config.toml
num_hidden_layers = 10
hidden_size = 576
num_attention_heads = 9
num_key_value_heads = 9
head_dim = 64
intermediate_size = 2304
vocab_size = 8192
hidden_act = "gelu"
norm = "layernorm"
norm_place = "pre"
norm_eps = 1e-06
positions = "rope"
rope_theta = 524.0
rope_fraction = 1.0
qk_norm = true
attn_scale = 0.181
bias = "none"
tie_word_embeddings = "early"
parallel_block = false
extras = ["local attention windows", "gated attention", "exclusive self-attention", "an embedding shortcut", "capped logits"]
init = "uniform"
init_std_qkv = 0.024
init_std_o = 0.0
init_std_up = 0.024
init_std_down = 0.0
optimizer = "adamw"
learning_rate = 0.00116
lr_mult_up = 0.681
beta1 = 0.95
beta2 = 0.95
lr_head = 0.0114
warmup_steps = 216
schedule = "wsd"
decay_fraction = 0.82
decay_shape = "linear"
final_lr_fraction = 0.0
batch_tokens = 131072
max_seq_len = 768
doc_mask = true
train_tokens = 1039000000
max_steps = 7927
dataset = "wikipedia_en"
Each number is 500 + 40 x the weight over its row's rms, rounded and kept within 0 to 999. Layers, rows and columns count from 0. Numbers have three digits each. The size before them is the row's rms in percent of the matrix's.

# down: layer 7 MLP down (transposed), 2304x576, rms 0.0507, rows 603-702, columns 320-383
# up: layer 7 MLP up, 2304x576, rms 0.0345, rows 604-703, columns 320-383
down603 098:500574531521535488449515530504456514496528481431506487578478471506481500500503549434487510447455456522516489521504468476541534573525571544495492516547460516421488528479518555504447548505476475
up604 096:519435442500480561458413509461485432508448443485491438533495463495578483463492456478528490504515520457480503553498574494449483496458476491502550546490458457528525539514523537497495495492494528
down604 102:454504491495556478561504531514524561452517560519522511501466499517552511505536530506506523524403493481484471495452473426576527528470511470470465573445480494492527516606517554501389477543456502
up605 106:511520513540468542522447442496499515477459589487482480444508519557518566440473553463435425531542514451551517502505492442484538476466476477447443517520492409491510532540526476568531464508485434
down605 105:529513486446499491522540450457506535518482535491534467489509490497498556504555471459497502492497471489453449569540476473526486487490450550481477503565408508510567567541511473503449493492380542
up606 100:499490488545469479443507502499535450556432413466496546453478505581459516513541489447443558516528545527467533452533511471515521505506520559526516483479505501534454515407502492495506515588534547
down606 097:463528530539417441473507484492531555468536502553460497453509609462474510489512543465570491405530522430542509514486576548526500489464465552460530451483544493501504535517452517500500457491500539
up607 102:556568497493597457504563466512496507455500487495440494493467487461551444526534494436465505478534546521504504421424622462512552502516534459381481512489444508454507442512509507487516492486476494
down607 096:515428508555443516460513455516496519541537498484456549562566458543484563502463457432517472492541519454435425527487447543509513585609439512496515489482424486461498481512531481494458469475489484
up608 101:519443528541538550491524492535447483518536485548543430467432455458554513516477495490584513573486546477497526532486529541562495457513520445498504524490429541557478481509557522521542479461485528
down608 091:539533604565558489493393528636577549500534463478498493451573497485518509481498451505517521588523512492528500434497543447491515486473524515514538503465545539507473535456519536475464491552488519
up609 096:507483428513484543528510536480503451479435489506492504551490500514433522477550584488452522505449550498502517541466592484529492487516530500512471492465522434508596463471454499584531438534529459
down609 097:504476518497459422478520515539537589499504463536529509511498631503500504534519542477596553532491429505454517499522477549497603533478522447483498501495462462512449436543458537448493495499554455
up610 095:545613507555496541481499593480512469476562532536515495512472513500480522466503535479528481500509549522559460433566481499436571430429440395545604534477481527446549504520535479480482529446572524
down610 095:419452551476438513528443507498462443504523472463486483495438525500511569486450520504492478446435454576512533450620550497549549513483498506480519461530490503451505578522492489489543527562485492
up611 098:502508491504509494480528463461474524462460485523481472459422481551502454567471509540446495492569480526476489551510474473561460545486446457489480483504550455548480535473584472433484497429562534
down611 101:370516495579501558504465486524502556508540551538497514463527567554495494506476569491523494573432584533498528451545501464470483540470474581564503480499468520546482443518470504397554492528463502
up612 097:543514505566538531514545582510555549495523538467473463492446487520463458552531570482455560362581471508512485461471474423461472570515506463577485499423539542491442553495500499484542462576556460
down612 099:411501498450533436421551495540483486365534443521596492507472524508573508564524531511494505477424471442510479549489514492525561536460456519512480480506491504512493449550438495486495519466546503
up613 105:471519509467481557505484449451532542559535440498490587513438531599480600428531479569487500539468510480517471467468515465495472532474460457539534471505562504490408533466493524456511436408447475
down613 103:456473496436577540477477455498480508492515513481493489434476521484499482561527442526520503514478469521395487513441498444517572494540506503530520449488528483478544463430445486477474538485506471
up614 096:475542455445458552541472479460523489495393462479530570456451493464566470478497502524499453489543553508477544540412457482475565502501496522474482493530495461517565501485533574512483501452494480
down614 103:421499510526597484489524473451521526462519500447465514549564573523501518530584593443488484480526519431500467519535482512540514489468484398492526529517585513487458513529537489499526542493500516
up615 107:545552429485478502463518481440512464598511483499448461501498516512604526517514515500515492510487564496447583548398454488575529501566503440538450516474433512492496555498514549399489557474523506
down615 098:519470521549481567566488480588440590461481530509533495562548500496481580408488525573527549504504476597526485463498484508553496498471490484546512504549462476543484537554477562475491542551461585
up616 100:557531493457488485510513519507507477478458519556460454513485501570523475537454501505485595474411452548496527504552486433487505530499407431500451518499481497465477542476496585569541508536515540
down616 105:440485532465553474523486508538510450466517488540519509477530481560487514523440444538497511577592517455468432526523462461446528545513538410517536508459485581534440516512426491471445499515461527
up617 101:502545512573556489523556499502563396465485439511586522491508572558536506564500534512527555386468483467466503498499548471472427480472547541497388479420474493506446505563540518510461483487495480
down617 107:446475445470450470542503527536530510519496519539518499485527538511510487516456532503472540526482489539521467481554530539506549465477479520507528478501429443560497562448451514519464534495508464
up618 099:519503508510441550530478470475475444473488546469496512391479470516478559548451520467560533545503470539500500487526540487474490452422455420560427478468477539555561505494585468567560509555449511
down618 109:457440422503492401571451476536546521462506521507594388496546527508454517547550490538513514549519490557481469560547510480483461414477498544467475478456557493481559466521557484485441486497504456
up619 110:482486465465487482506466465420534528550514485431443450430434503501497513497455608477441555525454459480470442460501507480563524560530506423530436493464463531511432543452586481460460468497502498
down619 099:471537479479547497511506568507453452491468527494563471526488515474493547498504504492534434561452583513387516541428373490421497504483487487512482493541521589493478529570581463441483587544539588
up620 099:511521511498480492516458531447466491442522497527518467490494471547509481483523500479538490381514411552515541504521517458477443503444485474476506505430527555500505499517495534447523563480485500
down620 096:524499460498534566552508504505479559416556539482550520555506403449452558532543460438457546493478520517487454470533450479492528527458514459505526537471540528544524455517420506519496470525533482
up621 109:577511506480635550530412517520520482493469547496550490446473496504496519553435529478470493539491554445450432506604526408480496476477512447402445509487474432572479475448560524454580500527485517
down621 110:510432499525498506551517466494573489541553457581456488590441474477523520473399504466536595514430503512443553527508566495401513435474553467518513455463512516576499515582493466471402507531524538
up622 097:509547473513471578497498370393526464483543489430466496508502545494544460625488478618437548470496503535516440527469536499491521423481523360497466516460443537464552568527515489508519483549523493
down622 098:501452477490519511519483512512556566442453526491429517514432508481512490467475496472462440519470498548481492485541510539464488540534515462547494510555520467512511498474468504480474562493472484
up623 100:516525448448472453513437453559573478573502461506483423523448486534524616497574538494493461531490515555472442477488444487532507495522459509572430498440556489524525516506534504511504439489446460
down623 098:523559506506527512472467505574462480432465472450477457537547462510427519501538522504528517572572479535586518479525467546486484477531445504468501399499480516530490568480427464584516496576457538
up624 098:479556490541483502517440527480487538506473518475513520438502528591496566447553462489574493544505555542556471546479520497462516437425465439561521534467489468517465495531512531508507524556564482
down624 106:487508519524487507524444463493444440493516487509505475568427488347577509461492505512477487510491429458480503515501507482453448485480411540506471435525553467482491487515460601470475533481486506
up625 108:531441520518509508502504446383544447415520455437400515458513566508451498483493477510436513542570490462490530493528452438488522444508491503512513494453471456515525438515498499479536521510552579
down625 104:559478608545462511515490456532467594521494464481516566471446492541489523558480436393495533452484381521491489531507485561392507493483567485486436493512574440499489467513519513516476419439501540
up626 099:563522498490557475386495458484470505500431530480445556463472506460510578451560527511531517577510498517512466555455552571420537493517484510481535522495486597516481517431505478439525519487452473
down626 101:543564467455506529556459490522476569500529472552466433460531510460520483477508518522454502524502450477512525500476510478563462530508549473459490522540500471485493418577457449499483564546475561
up627 105:472482544426512462550488502538593593528438514528593568479497480498460470484469514464488558488532486456511509416582524438509549491549461439523500444498501457530517559482591440457560528481490502
down627 104:552510489457529576532524496454564463509497488551506481481546449541502470489435487544522523494550567557447494503487499547444498473506521487526446554520452553501460493459498540472472486497399488
up628 097:478502512484485496482579515516484521474502486504514616478424487494454444467546540496532584500527485534483459516493537449469455459499509450591548489444480489487522575457546500467440514479547517
down628 098:497522456509576425513480541569467509512507522487480453520535540493508443484491524519445538449517481601511540484546410472543500490536482494506459607536462531507514500540463491547480504494510464
up629 101:525493504502470491545484468501471528492502466426573484509522583453477555534511556532518445465546525417429454550502477480530480520468472419504491446517526458531397501480517550517502541506537532
down629 105:512473460494512538464491526526496515499416474494541523420547487513545526502598582494541494520487455528455494367478484510456467472501486519512464491450462560475535523548511452464462492545453471
up630 102:554528470528534584427504497488514458481467514499463453427442512478462509525555472534569459456516531540472530533473476505493605531517562461530456489475526432503500525446552520454534515443580603
down630 104:532521576546463520523481486455511476436462424471551517464424601440486468461504474534444493516474507536519527488529529487483515508460545441489553456479531540482535527498438463488534459413512414
up631 092:463464422521506577519527575480532473545491470464567493496491475499559489406476652471475514518513486522557506505486469520486545529535531454542443476402468487490562476411571548490492482480502496
down631 102:433444521496496564449520503468544474510481451475593529478523551548513478517551503449444528482465452558518456563514496460515532536499497473508484465528500414450504449496473472503520449547470513
up632 094:487536456575485530435503503445545467463453489431509514525475481488525487561546506516501550465527495467401523527515486534538550486509500450525527570514440473551461493469504496499514457425568532
down632 102:531503497431488487398475568458498577473528485510449501495437516537444540483478500534565575528546420495545518508580445522531483496459526530554504506476519504519500499449551567499435520513512420
up633 103:563539443509485458519457544509510501510486432442491435493501511565516561543518589457523553466505480513474456427473507441493512492526421533528541517464497542561491548507601469503499463496525467
down633 103:475479531486512474515470460560475545468505532551504539422521562491579505513556521562468454529457526478505553484406432487503503573466546525508527501459560534535452499453470469521537475507634556
up634 121:541511508497493578546453500514530451514491507497458466560496540600472536500481478468498582479552513509523557537498497377517551518525511502464505435497473473476491499540554451506489505485577429
down634 110:603491490471483540436475547538503457529441469505441449525553468545425512543412410523491532543526513582518497480497472409505538566522492480432481444412472460465510498572526510539492483521505440
up635 102:479512521483469519423434482485547484475530453447500551477447524505518509486512473504471447429461543476516528490460472499463465509401472506478454497446475435522534499541464539497463504553479505
down635 098:491563490449513516489479447460491428553484458525508474517508540534479528528508497521473467477550482492494480518474508536440518491521480457544565526497550470536469467498460559459443513496459431
up636 103:496557458494494504442470474515525549494435500542509479448508483447459558503478533551458587486517511497468499510453494469514475473493569419432436507466504477517490479417574548431493561443541577
down636 101:456495506369493517515535493439467562519514454563508476530526539466498590487573515517476480490538485533501484519477484510441385530480524474513573487455458501585546508475532473474511488459506518
up637 095:489505468544456512479531531479542457458491478471560461477446498502538498504534502432506481488541416580546509517541482491577461476589541465531500491528541497496460528519520454462455593458431473
down637 089:539522426483553486466520457474497548507482494494519506518477570508526483527502551495506485486464509447505475505511523488486411372453485558483523497564514482547532486429574490526474498460573445
up638 099:468521501497480512502475413490512508516542527511517501538473549499578463460462532507552535516487450469487541501478504446474583415475553582561429457489443467468550420518473506452463514606492444
down638 104:532561554572511498529488464510609499481443504439457487490448505478537516528468505521524467511482498478470517459524516519614512540513516434483532526499514404495543430527426541514541478540520519
up639 092:419520536508470481598457527524595462476463478505541460434532530482629509541439492503549468511530517571495496538528491481486471488571509447513429520487464453506496459525507563529510523463498544
down639 093:500498494492559482479476504404558513559482421497469478465538519470534529497518458498488478473572507496462501459476516542469514489489561480587528523508517466511546474453445454458487525511545546
up640 099:555509523513507507497446494413502490551524454462490514500450503444470551547484494596476535546578425523476437444540444504513517476500531477478442508446503486545545552480568565521457427477485493
down640 097:623543498431505534537467480464467489516535456462455496469536542440545501442468544518472492508445515500583479462548477532482506482478538441539454436484533474485533507531564541452467470458481544
up641 103:556489444496442557543562466502522536493476440482515503422458550565464581543473557458505500482509503509404548483418530484575549508476493518465448482489581507537462481524462461471463470526481511
down641 095:503452512547490515474490531518507563501467424468540500522575513496465488457553489446524479454578487507482537522529545513488493399582508531446518472508487517502502491474493576449463552513466495
up642 099:498450484522559554512472551512547496442467541499515484464511500533484505507537498460487479495497562396491473519486519456502404520545542512490496506491572546529458540456540509522488538507576501
down642 105:532453484528434524512506484506491499439502498510454463424537557428515533545510540554461526492476525578455516585445524550535501570529491464502508489441476454540544492473529527478461537492530466
up643 098:480453429520532471451494490500545471556454419449512560497509578518438490446407512454575579498493525530529451533550537492488510477517441461525558498462575472575498484501546506525490485572520486
down643 099:521537482441409502502567481492574504537522422504570491453502553531407508508547556496512509536507465441508491468534556592528496492472467545552544539561511461469551461493524548501520485486464458
up644 100:495428497465576531504504534509477491474450464453565531509493517532488439487481505565475451499467505503457487512504493484532489474529406463539534561529504506510497557437529472484478569480472450
down644 112:533460516439468433515533543471489491483501546473559491479463566506545500543503506582537478510484439609516539453455527481439606547510595497539476438558545452423499521487549506491490512509456532
up645 099:482475468468439464518521472459472467375500512516548490481498473559582449536567549468475450504465466504466518556510485480489556463524464466501497435443500552548456469507459487447526483527573561
down645 098:426451455477463518461509423488522613456447486471515456595475433475461431525553500449505505492563446514534521502512495496482517489559502470516521520517577520570489450479510489528500513573495516
up646 095:459508540496508493468498530541521508492496471470548488457471535494491531432464510496500523487574550471421514488488467434526481457504492543523485508537429448539510520488494488568520466489500419
down646 100:537522451443499430471578537452457509501507502544561461543492498437540473511519432526434555458469533551460604475521531524488525461551564517475495537485471492434528447471551579427410438513471524
up647 100:516475510560516550454476511449511523440527531499535441526481498570501557530558546542487589529482508448447514439495513450463546415496514466453542434560468495576474505500490474486509517532464454
down647 093:477474462479481505494506475447485522460445472571558523516540466462474500517488475428519506551498556470478478489456561555556503441532552595534571536550544518502501514490487563489582439522511568
up648 099:487496484485554478470480455485501549519515551564474528493419494599470465455510522458453435503507484551465503488499479482439499478550436498488492478409505489466551527537471496456481560515558488
down648 104:499531468448512544524556476538417524527521431505534466449529494495555543536452571583469460491465555502444482528547485496456489464586486494504549516498512474503415541505497577486535496538497466
up649 100:539512505506509514494492519540523531498489562498464486468480547494403451466497514502558469508515521488450524470503563409537458521469398478472427434513456475512458554493503558556490512497504554
down649 099:386433502406497393579480442481472568529470429531521537479491538483525536529537541455537504502497520492477490538484499446473573483515520517544589579502519503496601533483517468504529603562434435
up650 103:489441455480527455438502452470504475535510509570470514521493496442523487521512476535449492445488480521475488466523452506483529488461486494560529515461470534505528493499557531463492546482522473
down650 104:506456567577471505530492487472488518510468484504525478517556477510493489504506485528476461557451536533542514542491509492537494494556502521571591390536457521492502498519498513470487524506468523
up651 104:485534474499469526583529531489517476464477517535497463486383499497545472568517536481454460502485570461455454466491507356525566485467509435470485458540481547539476430496545471483540493507483528
down651 108:559454413504507465539483491505531517473458619538486525477497490464443550499478443505487478485460445534499513458507503527464466463459444516541556533484557474452510517523540521514497479567465499
up652 099:577493491492520398563445509485519485508494452535478532515514500464513430508526543524439544478506512483517510511494510551451494510532501564498429409465535442487465493463533447521520540459520455
down652 095:493519474561460416433501484539488498460445513560446525507523573515474412574541473491453535532444466479559528483483479428476499514482466508505480474508532533502507526508570574552538450512516501
up653 095:547570485581550456451494500555487474522532481464415501479538509524550439579527563492492475500466529514420455465551558542403458527478453490506414502485565511505493543468463534481549558422569522
down653 101:485464490447530472561572552431408482497510539430532544526525482506438439534475557520578497499454504529469575518405474531496493446492589471480476479608441537520520453513515520525472429436518486
up654 100:517429530563522543476437388482537450437500500493538460475499496564432503498495518466544535513444402510475498522538532536486467492419535445496421434488494462512529507458497518491459503470479489
down654 103:475434499522482485524555563532554511531481537503475495517509576458474583548479499434528481563493508530470454518520495493457376499497547513507516536538451530485503426418468532554500481599552468
up655 097:501581484490562557471585503483515501505467499465510503517470539476535474491564570443474501470427472495442549534511498491457513538440496509474558415515494450505494496466526501420536552538510483
down655 100:497496445525537515461512530538531532470603422499474460460442586513532523510493472506505552540393508508556498481548513503541505515464481517494464440554532488444508508503527469508447516579560473
up656 095:481488491471507484528434515498451511520501451544511461513540505533504544479493461544524505479590483505446478451438493459495533450495485558445537486486488474563517563506457479456471565468573406
down656 094:528542519508405483594534492550442446474450485495528450443519473462491466508526521475441487531489507565523527474538523495459448461496532466526536594511578518481502539464507504548471487495536504
up657 102:503450513541548501486473457506490461503474484507508455455490490473523522517473473470437562418486446481506580501498526451521493475454466550507531483527530613491508433486499555522439478449519585
down657 089:474485497454508482544560500527520472534505506463508501510544412408503439505516492482549547551531534461491496514488501563420469504477443455529506526491485530524537499483446488566422495470595488
up658 097:517489491522566551462494515441515511468485503482499496529494506496523495484503554512486512466473444549433480570472505543509489433442440461514530458431496527510429569465566537438467479555525492
down658 105:488535501519549546515535460481479501502466549441554520492449476473508533427463536506572525538494410461472459481448549496527428457504528502517452537482539408484601494467542538539458489573496501
up659 104:509527494486487480493443503450495471521527511546501467472481544622533487506508504524482505532570490487533475483437577508545458526492513457479479511440486476505475517520516506454615426465473470
down659 098:512553455507518445510477544511528553550534489477549448576534512503485499478489451499548495407478548513500483476575460532476442508505531501509454450444532526550551453511568560489442465503491517
up660 092:504525494494553513522501489498537476520421515486482522548439543529550445542489550536416507542512549518518569471479502493485560434498423540490486507539485434457560547440494473482535484535483500
down660 099:492506544497485485571487456493454551481551488425535479521483569508519421516532482508512478481598458449489558485545512497500484434448507482487464530503530437532544540474451498425463463485525598
up661 100:458489381608476402519598515474533462485467427390515556513479574530470531535400516604477466426471499490457487444503458475610440476500471469491471485497490498420585535499511479464520523475502524
down661 097:475542493534508509461475547524428476524542507533523433472504534510453499520492451520483527496540472495540521495450527501590427516537515476514550484471487512572437503443425498548454481435456569
up662 096:518466520451506436477490535517490529474514465502526534489451524512476437473472491459450477474560510545470531487508521456502514520514571474468546528551390449491517492490576532495553434527500504
down662 097:544487508481435532494498491482517566502471544524538475489534488500487483516510513512505525562483528459427455449488444470449539526541492463596519593461512484451450525505511449469474468501504483
up663 101:489446496541523560458458525463529515495454488492418478465459494529451455570439609530436436436530534445499495428524564438566476513523526515446470507525476544546515453467491457509422496468524542
down663 096:514508486488540494451551481499504511507530488442472515544486463509479566473495522458498470473484476492494514523487483502612424450526413484517521494533483423472609508543479513497542468491497513
up664 099:571549510507491453555458464447558449471447494457508477556510594519445456605499499516503557520563516505486508470390553520500519527486455461508441484462536459527443520443513518590609542546402472
down664 101:462530448523530421481495508570554462448502500530488444506490558518478487472521490557413460535504471497518502500535481497503565554521444593502531507486507463474462488579520533552543443540564457
up665 099:544490479486515476467481518427516443422471453524509480466496572486403423500497466495499519555449426504429497523522541471421504577508503519496524467483515470485453546463490516489486518523546553
down665 102:451545517496515479507499497457505500539565438465481557507486514510518444528495537447495471472494514487534464549472490539501551581459487481455560529540515542490512470458468485542489524507427473
up666 091:508514546465580503556536499475455493503450491502523499527488509495496499532544497501492448505573495426444535432571463471539447396493519570508506522442536468508548476502581517465453470507472513
down666 094:556472447552450547525479529497468526513478485548534542469530505499439455484491512472516491490511477524533530426462541463561568515495487505543443448556541471435545481496479470493437494487476495
up667 101:575498486477462475496438519485496494574538468475524533507510503568531495522504420557495535483525511543556504509492523509518503498483458463530522537495490458543593536463554504497504560549473475
down667 097:475559447509511512472505463500484511498486532559495479492502598516431546473465511483502460504481456604552475467499565535528523501510472433515435532562503481549564469532473503483502522438466514
up668 095:538547498486488480405526440545463478496448543506480531491456586463525482567538506547541537563504535546540504466515595492505478467563543465543523494471475422470436476503574473506436521429593564
down668 094:399466440547510515529499562468459537523458522499444528497557448596501531499505522477478436497487473511463500503488505578544524509473531529481511537489529584533560507489470473452490495513456512
up669 092:513478444508547449478478509504538528524435462499502462509419535539490445468524487518536552446533487514428457485468507514559463524541398475475505501430430467480525521544554482555471526463552477
down669 095:537475402475497470514528500464507498438500435452485535522538545471521503544465482451464490481502527463385520446482484498513351450469500541504507492545492469539434510462453519512544474525524512
up670 099:576497474531485508489496459514504507577479500548536531529475489475506425507506526480497506502508551534418514487495511489625489449448501488477485552446484537542525535495524523589485479512507564
down670 099:458578548485493505513468503554533532482516457532457480471546453545506513466472500502533532496521479503546436511609504560492513473470499456577564492468516490507477507479506534470478574516569452
up671 104:504545546519500526531448510436471494489553497459459421490484467560532509505552480526432481511509501500479509443526464508470517512569526536442440468466490549484506605395553473528535579483512486
down671 108:475515543468483525453571484503549521448495436521525501462427558469549437553465528509544442504493469486486495486483472499486503480497497605505485516507472499513547498607431445534530481543477431
up672 090:500502582510512503476546504425494584539491541496514398503468477509503515540539541526444472456526555481525553549517555497462473528476585467514479530516488507469507541508474514465499525507501498
down672 097:496476513517488484432441565499538491487504457454440473459449540496457505503562477452497505545480493461524524491450506526448560555482460438438581495456500529474497527482492489570509435513542455
up673 100:510542531502495522568553555475558562474460450511517511459518514543556506477474462578470485570532506461486482471507542514399512481502447507472553520503492472462459485475575515437546517555472478
down673 108:454496458492531483539506462465520492532552450503604490519507519525488436536554491452427500524506487580482478518538543505524521511496462435488509504495494500508522521469513436568505491524454554
up674 092:539457558480460527588487545471489474490504505516480488467451466459492483544543486415489516442535464474511490518466501453499429505575521521508545503488541545511505467519501494558566476487490521
down674 088:500506517460507474512533456469502514422487520479439448431477563535429507425432506571433493493445469505434481533524452551463472414464489476567461508583473455440478475463523523514496544562475488
up675 102:509474425503536449487544488488540474480474515530532474513520494533543484511498528449529539487481503501440537492507417486448527503473478489497446476414443533497537572489506473446469463550560526
down675 104:489419504529538450548517485460502470496455492421543487521512530532525479574478582523487520462449469574440598491512522529517424518411506511564504554552558482486421453543497602502463501522432553
up676 097:474505520471518498386528542480549516485479502477588514463522527525527537444443518586510579488557538496512501517545482430496479518557536488500504504433450482491501475451517424485488497466444566
down676 097:598462425539566462533457450503486452486540514460463501476481509551524523494517481406502501496480529546495516607472482536493497487494435435488471599529561486476478504458522433508423512456556432
up677 094:490525468458500563541467419504510508463518446531526487564481478521459529456533512489488392464522452520509517467478537559551480537446506534507560457513456508541486503461511540507536530509514494
down677 101:524589437481474553536493435525634479509480501475533509505530467484433560471552531543559502473487516485555531478551517463509583450477522460516528469565510430479522568519513554505495511506542511
up678 096:465530489502512511481544544500542609514490600468530501502576492519474457482533558560421506399521530495488498502459532494463506490485524551540501469525450490492468551501553473520535520478484543
down678 096:453455475537508501514487528467520486446530519525493497451439508486469427527520493496545516554555449489496524528560549541482458565454500516524431547547539457560582620544505527497457454519531469
up679 093:523521479544513536526534513476456490495482434516527423529515528510483515495521428496474452543457418445508503556530460494501488401495580533497435485498507491552493564451557532433546432454471465
down679 101:501467480534534479428525510520549592491529498459501499501551499534479523540504535557537492513527446529463497429517496517471449522483491480441505442532484470453524463524522525489507542515488388
up680 103:586501403454523530471509484441482501484489467526580403571487544573484490511510462538504517490511580535482464481543553481455473471483468483532473463498517403534537507510488469411454529447516485
down680 103:479445504478441456501464518493469502457496435549461417519520525460529502467528487525557560518508480414512489502510510542500488427453515508540499546492543474519429458517494539571580519481489480
up681 100:515482527464492543528485433479467433479507546500496522469512483512539513515621506568433437486543476486445405496481512506517565529560475524495512521459548596511492528548486484488496527552539566
down681 106:469537500475484531472530481526468496539503527469426410526496551510497546489469480502437467502493484486534519539465555452487506551589498464495473499452480510615594494430549455506406490487487501
up682 101:573494404483506550493474492463502475510481529449465527498486577517499546483542511515511468477528568483505450410496460488465476503513481583537524471454435554584514530516470495505531515429503481
down682 099:546446554508517523557532555497516466514553544492468510557501515449494540461481485531526439592513527483466525481530517459495539541532497510472482434497504508446485505546477513491528485462479502
up683 092:491463444491516475429507467428458552481410442491525396545554502525550473498509495560456484475562433448414462498526497524473484461491491510521480491497501453505394490437518566440559543487503554
down683 093:538502515436416526532434525538529522457511463522508476504437547520514484477576551497481483541535524487514453490527508491570628514460486512554529526593479520496468452525457582484517426534480429
up684 098:621482543481498541559437485511529491417475487449468510510538535553452546470477543531545482485579463478516551546530426453465524478507490557482540423489486547502482438463603468477504463476506533
down684 096:477539427537601439514560568473462464500537468457475523537517508512506515549513456507434464456446516414560525483455414477532537544567495486511464570490532478473466524484465512542480544552566417
up685 099:574515490544448477546568491487494521476501483507555467566481504447535525469525525517597458465504513527511464484494493511568570491517544485531544469559456516493483477507520475541542532542505522
down685 093:386485536511442434512530511538544432523572510524452422478482507546437471525519568401504523462497505458539518547492585557487477526507517480482544547494509524510481556504518398445483507525584543
up686 097:543430417424482448579534441424513471470455479523530514506421559529519548516534496498449484455535526468440519514539461407424522494553468494562476454498449551475457478474499490491458513559452445
down686 097:518491505512498489480529552510562541484565511546447553522489524595504487421488458495495510487465445436510529467463526515480473546489553512491481512538454491526488505492423527481489532527443468
up687 094:478529471495483504508551466490474471567438492398564555502583485473539524505510468550529543494526494439445450446532539525490513531547537548528470525433518431591536535458532453482475508514499477
down687 093:477507416477446569534451494469529494489483511549476424441562445491527490451518537560538499566537492513538457583540432485446529478515465459530486499571514531456573487551529498488560492481478468
up688 091:552460515468468483508474463500480520500542481464507540500508506509510577438533572480457446475536518470456419530521540519478489550505473444463468512488499453523476439455466467505506472482494485
down688 091:555514521499419462530467532527504483470463459498503587547512500526442463512469547556504538470455524443534503482538564442516497498522531567493529505479497477459562504480486458530516488558497481
up689 105:504460503432512458483494486480561449471492531464512513445524485489463555503434512533432458457577545532525490471498476476463507436537432563539438507546490495535475508457518514532517519519570476
down689 097:506518505515494552429475591513460483532533542561440514495509362519475517526467409418539491465531517559494531405506540530542493484538524456501431579522460503458404542440478526525557486466570580
up690 094:492559508575479477463520430504476525475499488452496544461482506504447464490505551515568469391476528499475519477420535485417463483536477541474475501488501584470476466504513507473508523526532494
down690 088:494531510505554464489514460519456526496443527598570500504480576459484546573509448449397523499533510531474474510479523520555582512514495541461426461536553482491492493562506497527405455494628502
up691 101:528421577545462464502476502433445504509467403504424538460503486502489511518523483512532575528553467470505506485434441470507493467476464509582482598491493534543523521471547570489522533461498411
down691 099:468511462504530520442478531568399486501447408557510514564477523483471538474499555490529473455474563524531538474470501552563486470528482464497463478495472504487563491488492515482506597520536471
up692 105:519445508531496548433479416571511483452437435486443545474495532513459560601506507566468555502504553527441508431427446493514512456494491521468460536467536448531484514432515483470513469513511487
down692 097:467506566476485496498510582488442534559448530465581518494452472480521439476533575532486515471484532461461494570522519543482520466477487527448526449565544445478550498472429496512540499490416447
up693 111:519518490501550409519494497445473486506528521512557495531446505473523536500510538563450495467517505517481473493471502462454527586517464573407461473481492463522550501444486494511554494438530506
down693 107:469380579480446466539498452450490530578462502525466476510454523505523487477456460462543514503459473486496559493511479501448416476498530521485502512478486495560567513512497499519471493552433482
up694 093:468518477496519502482355462427481540476438456609515469494488477533451545499491549480529538453550454497519442504470512502512579515504472499520416560510429528419448517509522486431520513523552491
down694 100:547513478480466518505462510496449498508474499471465515423483541460600456462569519549478507466554536533568509465500485507494438488557481488552494533538570468486491548559604499501495484474524452
up695 099:470549477491507463494472482463528507519446531533483458537474481480536520516497541510486546518490467513466497453551484428480530482559506480513479526536538534464549491510546528597521467486561471
down695 098:467468475469516525484517463458470463500519498509531487510499456519511481469562517535499477477480440521500460500410456564512482511497556459486475461495442527491448471439478493510502455520465464
up696 109:525426401557476523517463473433572438553404471387584511475379534471482533478485513604463513479526462556490523505488451516495477507576458479491488439440534475536475511536492467549490562455435512
down696 111:497501445521420560565495476513591474454452487446513491439516511525502504430505464546513508525463506511522497589573437539564402532527473503518541509471480517612512521429474475518477557555547522
up697 102:488490432522453493499504508449486487469524492439480459492495506528573531596535468552486542539432513497481529511543522523530538483443541483399501515492553452470516497486500540441474516532521584
down697 103:484527497562416513501499515482498480473506481467527494469492489527497510516535510444473515502568481498509518503498533497496535534505529518544528549404480473473485512488569515522496445501487466
up698 109:574421488511497556510501497473571537434549478576506513524487552535487424472496482460577537520607504465503499492566532502443570475437466571434450469521542538526518526554542490441475498559505431
down698 100:518512524501507529485453545530499529483412523469542498492490510542542474492415511481500492502534570517533433465565475417557457500481531476482488517560521482542480484477507451502509513506545431
up699 099:522498480483551507541432515522569411508503529449520493461508544487510463487525465443495511547458488399518501574461474488523473530512508464495542443489502521488387539538474508505437540474466438
down699 107:550536413494533449517536508490526514458474464583572562519499521449470543466485560480533476509484484515495550514546487551486395447529542523512519496588516518350515549538518483454440548546445442
up700 096:524436454591587514520500475480473413478492492467516563497520507578583488500504423500501515536459488514508561575498534481461437479503537496480504538530526450518511550499492529404547482509489457
down700 095:462411472514506510536451541479520531567450432531498527532469457510507528558524453466584493526529504509505519575530449482485569491456493467495498508524514467503505434472496506411493500563490529
up701 097:492481489515508474475542470408559410544564456446568480503521547485508424488507524455613484492536503540477483514519532487518507512461477581567532479455484446564490477483529472452490505596545453
down701 095:510501562499495536583522484509466583493557504569525473471481439554510487524547543497490521447558537555450489513444503498540527558508431507574498432523560511518421485446440525456486423525459498
up702 100:464490505504526402498430477545457481481485468502492508558498493476545506503586467583384481492521474574513437470493485529517503548491463512460517500488503555554461498509483538559546473431544481
down702 093:382560471457532546429513511507557444532571476523526434582500470499469527483492576494535468467431571500492473479546524510527474490502536568523560472512459530519537459533602457504501515514544482
up703 101:496524477484491520471430537519501591505468474433533535512518607458537517515404489524466530581504487507408506436451546495534497434468527518467487512478581450481501543339496541487538504460511533